Each number is 128 + 24 x the weight over the matrix's rms, rounded and kept within 0 to 255. Layers, rows and columns count from 0. Numbers have three digits each.

# gate: layer 5 MLP gate, 512x128, rms 0.223, rows 161-177, columns 0-127
# up: layer 5 MLP up, 512x128, rms 0.226, rows 161-176, columns 0-127
# down: layer 5 MLP down (transposed), 512x128, rms 0.107, rows 161-176, columns 0-127
gate161:126134107142129147127115138097144094151120121130135130165115151129133134086138157135176155168108169089128144161103132127113140142157118084146129137139181146133117160113157134125122137136106123089126142084125098110145154132143129132124047093113121108108160167091126147155128118114117109171134117146093129149096144156132151128156098130051144137102175138129111112154136127100081113135117
up161:116145074135124111096101144123097107094150144183122129148113123183166148133138143136133123164103132130122137141134152144114087095131139105109148098149145105144109163109147113173128110095140116128158134091139110151130145131110109149153092113107144123092110101108135154157157170112136146130098141136110140148139148178152151140151112116140148142113139133125136070075154089103127099116120
down161:131111151144125123161121142131118112158144098105098128154113142121150110072111143152129125142106125127154131164141125108121166129129122137238099089133112141140117138128146135097110122179111097113090146128126144101120121088141139105123099143126114106136115139123130126126115150115133143147140124124142117115116100115155082153147125098106103102124150109090146163096113164119114146139141
gate162:141080099082181112163152098139120124123136085114148109154158136108139098119137101114131115120085150120134128167080108144153111123155090130110142120078142156104114161163134155146099100150103089177117158127106140138155145139139122105148110134150101106100117115146134101180125155116115160104099150138100149129127088100142105160094105151147160154110129107130141141127168083147102134121151
up162:137110124136121150178174164109140151141142116104163111109127125134181105095161161121094145140148159131109119115125081145061151126124129109126151151160134158136121141149137146119137076122107119107153130113141115134133103137136099107099142132141136110156140158140174102123137156114171093089072124141140148120112134095110142142141105142116122120114127138120145137097131118126140159125147
down162:148131145160109126149126116151128128138101070126141157122175140154119136138133143147153145149097134117126111120178125155127096143164115096137120167129107145121109082119127108105123123114103125124159130110138133146086137132128098118135124159140138129128148087101114129127098082176109050161151114139123107127131157125107136156139145119111093140123110145151120100108110147114165111149077
gate163:099119145125180141160169075164149137118128164158117134161123134133150137123129122128136103124149110154148143113113140110136119132156086128094136114145139141157108097114123160135135144116150149112121105064101112158155172103139139117157117125138141145154084136102119096177145158144107103117123170124115150144160146139047074125153166094161109088144114084167135159143136115103169140097085
up163:133141089160129149112102156151102098125164107052176134123128110138162112133111151104109117117089093151082111150124118164109128172120118163129101145109103132133113141129113143127163108121112191167197153116158184129166148166133105125150123121097093096127110087106135177097133105124105125162102120140108088136131156159158093107131138091126150122089115088121123121066129119141117101145097
down163:154103142144106112106124126096079072106117101091117165122102131140142116095104129132111112173090126138093116131107088116110103151132096088140119177121170140120126124139131083066167104091126093128121098171140155144130160130149147108154108143169068112157163111112125137089170107108122140126122145132153117117157109159175175133065135104143098124109100148103083105097130122118114144097150
gate164:125121065090168090077119112120125090144124140134123150136120158130132166130136179104093092108103135162157172123098107159112131117156153135148109120174170134140145128112165142111101154168164126136113138142130111106108137133113152095120122137139157088144149151113129111128116094086120132091142144155103141108100126159110102102139103084101132150151151118148104134132159123141118152142113
up164:142137167136123127148168147100101105121133124121108139101157120132136126132123132132105144131157090120120142129140132065167149131114124113117146160139085156122090119150154103124120078128155179068135147112148124118102145100137106126105109170157161140108127155159154112132165125122151128137125136127163101163146118122122110141119126131142148133170067131103135173117119097127084158128121
down164:109146109161152126095127122166129105175103136132130165141132157114075119157118105114144145131137186132134108162092119124099144132107082128119165156073157137158118122135120150109160177127105166129159136117134142123106134165132145152136165128102141134136124097126102151146118091108123122106131125115107105107107105145130177115134074141160132158141109128147128148099122141162112123128156
gate165:136158137095137116115149135125121112141144142112109153103110136107161164161154117080129158122138146124109140106099163159173093123125103131139097118078102131135154124093173137137091131151109122136119121150154110113107103127155082092186140108163101147140150103133123145150162099139146139077093092124168147134161117129110102140103110105122103125098093141086133131130124184104151149103173
up165:121138123132125162158111152131140128103096143118115101139141143122178128133155109170134150165075078156101133140139120082127077121093160109151130134135186136096112094134104115116117157093134145097084113090124092148111085149134111170133126110093156137138143086102106205145134138123150124178124147122147122184127162144114120121136107092112141112077118169112124087093103108181148111167153
down165:139131134100097131122133096142121129163132148081093092154114118167107112128137115135132109142099157116128130107097116165126103088131110096063125152106161134139136088125124109132156136113113118143083159069166134137139082117125117110119100096116137127158151108097096064103114147154091111103144146106136088141147156138189134122118131087120124047151168137155129127082096142097107136083125
gate166:139130135120104149100090164157122132125093140155100112161132143137119176200144119109129196152095108161150145132129123179141078101143132148123092118144128118164110116106124117126139106106128130138160098139163138139090084154122126106129109123127136179118164114131112088151171145110135120127112154099156109120085136141125124104130125146135132134115109128103105112181144147140139092120093
up166:095133130104099112136141121138122072146173112124088150079096131115110189104102160090111113132127118133120136126149156129148154135131121113093121178112176135201111137124125119156114118141147163125104118172089103116098122105115090098147135166141152127144131187160146113143128119122169067093144153155141118142127101093137113136123130122136090095126143120147122098101164152149148096097127
down166:144108135106067096103117106131130121126160183106132134191139164128135151163123096134125185139117066137125129151114094161133078052126110155072108142127123106141131121108129127140118139127127162120162121122149070086120085098072140104127158157103121170149148112117116105141148109115096143106111163126109123136119133153134129136168169140149151122122114123104107113086102118132127064089118
gate167:142134094143106157120092166131072139137095148133099118133149161112127096139139154095156135133179153122094109113141137152159142130168150108166137105130123139147144168140130149102129134142136121145143139129139134139129140144059161130119124120116155131166125122121136136209130145112124127125119084111092142115146123163115097084096107162150116103135128122121165131151150142130140139110086
up167:118136147126138128113075117140101109147119089132147138165095117175168155136080107110112134169155130149120143112149116115133134124111135112107113071138110097128114106117162154124129167120097142144120154110125121140099125131112115131153122128136143114149137161136083131105135148131129136167170129156111158116083103165137144134141111152129156132094143122151134159081122116171140114117137
down167:149098122160132129106092138134123155128158089126154140097113136183111142098171097156162087111128103144149126131101094146131149129137103154098113126146141121099157113118151132127164119112108185116119090110123143101104133102157125154132126122163109139146137128146104098117130134164147108101160150109089144146098169158141145170108112126142140164150129092160124103101077104120113138152149
gate168:134095116099112175116114141097112105136136141141176146152129158149121113194177129119108129149171174132132140085103110116113142136129118141132130160153169098150113104139110116143134124103183157113117154134152151116113103139116147150163106113147083169198118139171125101153132108137136095100108132145120127148131169112095134113170124158136172135144126115148155148123114164142120143173142
up168:070141111129150104139147100183128130130123101112146107124144155139161116125103088130114155156086152128137124155116146129153079144171131116139141126129102125152109138124126116132129160138103137117135095136165129127155100179098107117141141147146131109137160103101127133135116120087162143147104137105098093123105109161186148127142155089124110123081121096094095139124099111138179094105119
down168:101104090126131126130143128149157156160134119134113150071132115158071124108121160169110151142144136170139116175138162142166101150151135113079153145099099114091126092132143149112096125074096084132128125127071137144111094134141133120142170145134155120098116100108143177136098173138138116130153115098140132149135123142141091114122142110112132090121092140109088086159134114116150111127109
gate169:175084151159108134134153141125103142145131160112143153179116118149113132155198129111119161121095145146118169112116123144163080165116127168103150171151089118125133106095143107135066103134112148119128104129168125165092108129118135100097163146098176109126156116150135148126131114128145144177121133115075154141098163127142178128148122074120146141150103072121086132189111163167129103144158
up169:115150124085171113147125085120171130095114164106122120169108094142120117125193144127143109101103122155135145156157147155120128185145126115141144096119140071111138106111153142155104100113110157106080133125116193069184151128124161125131177099126126094131144142152048081150114134143115151107118120176132157150144148141119138128148120134112183170109132142114159122162136118103128120171111
down169:094135105098140133113111116104115107101130117147149119107100164129119111127137097122140146068140124124095147109113148128174102121107122110146162187133112131109119132173154067135112078130161169123182165087111163169150136145108146126168121144078079147148161131108131130081119135168111150121139137098159117193134136142122150127170142097088096180123128134165116124109156120092130136121176
gate170:139107135091128109176146109140099166134136110122106155133095123115100131114184129139159100136123122105127111100168181192106121066155076125057112119121102086132154104115196175142137125112123129159095163145084141141153152155136138135172107150150134106133135121122100117163127126151124124137118129134123132081146133127124168135121130122149087154136127109156107147133119062113139156174107
up170:163132164097140138149164135102141131121139123116111179096142089138139081104177165104136057116123120099147162133109104154105178119115101132145131159111110120114157118116129134159135074123116132096119130141097114086151093178120130121124102139147149099146138124095155138171105161113102147174133122085119146115112095137149140125125100062124146109124086143139163146136117068141144141145082
down170:112136128109141107154148117162146119079133139116143113093078119117121110135140073167126136175149131129137128168168133123113129144127130113180131126133091083165150098136118150159179095139127091169159164130123106140085168164105085096110098163160110096125136097112133110076133167113166150121134150142142111145155159134152124111148167141113118099104108142140140117130130156134123178148143
gate171:039133109136129095139118137114124113182122125140134164132146142128120154155129149080155094132130142171126132118123144156117100135112168136074108215137121157130146130126113148135129174103166104177102128107151109119112125119157169152096119157144101112120120132081125163125117137145102131082111143125113124103095121116089124120148151120169126114146116102107137120118112100141092109126128
up171:163113115114139094166160139142124162111112107120161118133105101129131114162142130116160131120117147111143124177117101103149099059150093129133135138109148116169109092109109123126106115122085113173109153144137138149130096094110116116144157079097153086139122132121126113132102110158118139103129137112134104184164149142117185172122094111080113135088145126153073137100140173114130162101106
down171:167149107148123130132079200138074114136095135137132096162143157101137151144163137098132140139108134097162101108161116129096102130127106168128082130105128141165076164154133135097066116160145117145103132113156094156108144153152084154136194126080149114115104151174091142106111130136107125153172128163158138117140135153114130155106170136130139111090124138150117121151150141161142097120144
gate172:099145173112154131110154136180119170121111139107146132124128141142102147121167132084123081142123100107142124136130109100139163129130147097106142101136100127154145187134153136109129123127147117093091144113150128086134159109157141127110126117131107134148143121074134112072124118109094148161103106106144113163115127157123163126139116126146136145112118133131131119128130144114119149176082
up172:172116118136132156113157129114151128113137145143112160147118113140138114118128127134130157125131118068118108131123098139110147121121185148111119115153103130124112132148105118115189132116101098133112130132129118175124174149099157121130140104113115115107115158132111133153144159111161158124131107126111162174130109110144111145112116151123105116124096085169105128123114117125152141129112
down172:180152127178144131162101119149120098145144132135155136115116097091086079113134143121145139137130152145140161113131164138117142108166106154145142125129165113107133087093134114090142140116133116131145113147111110108096110128125118092153151122090126117133124122144148156150137132107106081124156091127119157137159139110137107108132117143122098128143145134138117133141150107117110105128151
gate173:089095104120138145119068111127156122087106137161114116154144114112151117179131162092085094159134109132112137120115147112132156094112112105152141145147129128087122150077108106144094151098118103154081086094156087164131113090141148083136115140141107160155085128109098093122092163142106076122137104113086128158125098142121155144166114083128149104133164096159110086162133084132103078099098
up173:128139132152116126087091106103148066140130118146131102082114106144159086096089091152111121148081098143110098118103119143117195104160099104124146129182076141131122144146147084131113107134070100074144118085145089120154103142142187138126129117093204140173110156116160090198106163131112109157137138120126095106129122121140099158159116096130133140101096144129115122127152106130142146144119
down173:159155152126118126078145156131134120151134166109131069108133105151162116154118122134155103165132112156115138157162126141152167192101101063163115134166142087113102142089132144127101182120125101142150115115127168096148107133157149121114108110162140080139117160067136106165137111130086142144135143130099148112110102148074115138226122112159114156132135151112133108153126135145143118136123
gate174:150149162161179125123172129081115152146097134115155123115120093140105108152111168104165118163128115148088160126147139156159134149136077161101100164156175162100124123128150133180106076131113133096118096094151095122109140109149148128143172162137089140114095066128120165161140127119147104085154146138122135136137132158103093166147145099160147117120107110124121110117108129145103143124089
up174:079196115104129159145138145140108140150111084124150103101094085160173120122172165127166160125132135142150114173112156166150192140160108111128119123122161152138143121138111125111173128169114086094147133108158146087100137149129120135074156139141115098111113079107121140119145174115144122120076134161116145150099141212182128129096162145127130107069104171136127125168119124142091128152143
down174:075148140124154175137150178134141120090100147101097089088143133149155176155122170157123114143102143129099130133137174171099101091150119146146116096162164123183134175142127156180114172135145090159152150116153065079123131098155124186151116166119140132107151097143115134197148173151127116149132132145118152127097148151096111182103138140148159114130124117143140095146127073147140168173113
gate175:108112136121112137121098143125105146116128179124157115124139119163144145109178128134117113093115120140149092127106117136089128140096144185089131156128133094133102182099173159147099114124123152141144139168116120118167152149122185119097164095145165112091091153127172141109134143156133131142120161107119126135161163143117155164145147124115156137151145099129101147083132126143134097140086
up175:139131125133135141110155118095105112148043149180132138134152111128096128118121133136124115155136059115138141110094111152131093147108175116118123160124144122084130142107130093158126138153118118090142150131129171134153104110099131076137123089128189135136129117103134082114075104143125101126204103105157136156085117106141163093116121131081128123153138092123113142094148147115126112129164
down175:096163146158109105121111083150199101147139088165118109122111148145098141207121124136102176159090147136103107126147141129123157109132136147178121128126109104128147156159147158102113142107078102119111103114164128122083108113103097173131105133126126166118146126138128181110164130072114084142101135110112145093120141147123118091109105115098135149078142127118105079131131116107138168108175
gate176:145148112112146147107128112125163176085106154136096141111121120099194150147126146127137111103137130111123132099159135125138092135166116143118137142139143104164118177083117119096129093117119132122124100090091100139130132134116106126112125152159144126093121149108183143124137154131141167100051146074140130110097164108134110163130128135152094102113156110089128142110161095134131124085144
up176:117134146115141156145129097143110097108136147137122096095151123095139139126141111123121131123154150137135162116137143132116116140123113129145115139176150131169149185084113114124099140122131132151126131158100092115131176144141124132125113165153134107161120130084134148140112148106112128118094086070117141133148154132121161138132144142165132132150136153116151126152168081120126177118112
down176:150132105125136166129163122113161147134103184163145115123137108133117166157113142122151117145152143115118091115134125090137138184128150155160151129137129157127112111114136131167092118075148145123139109139123133140134151108109165114107096101127118127136091152156123146154122091128123166165105115127147140162093135120103128085154135130121120122118141147112110114127153126099130098101148
gate177:100076099141101131117116114121136102086135131128129172137127088168122124145141152102186143103122111123119110086166162131114131117133154094092128130110133168126113077172064118152117161119150082156136201138136098152137154115130101112112096130166146101123148129145078141121078105119160127124112101136111110127167096139083149137142102099104116105100164135135119150129122076132158113110131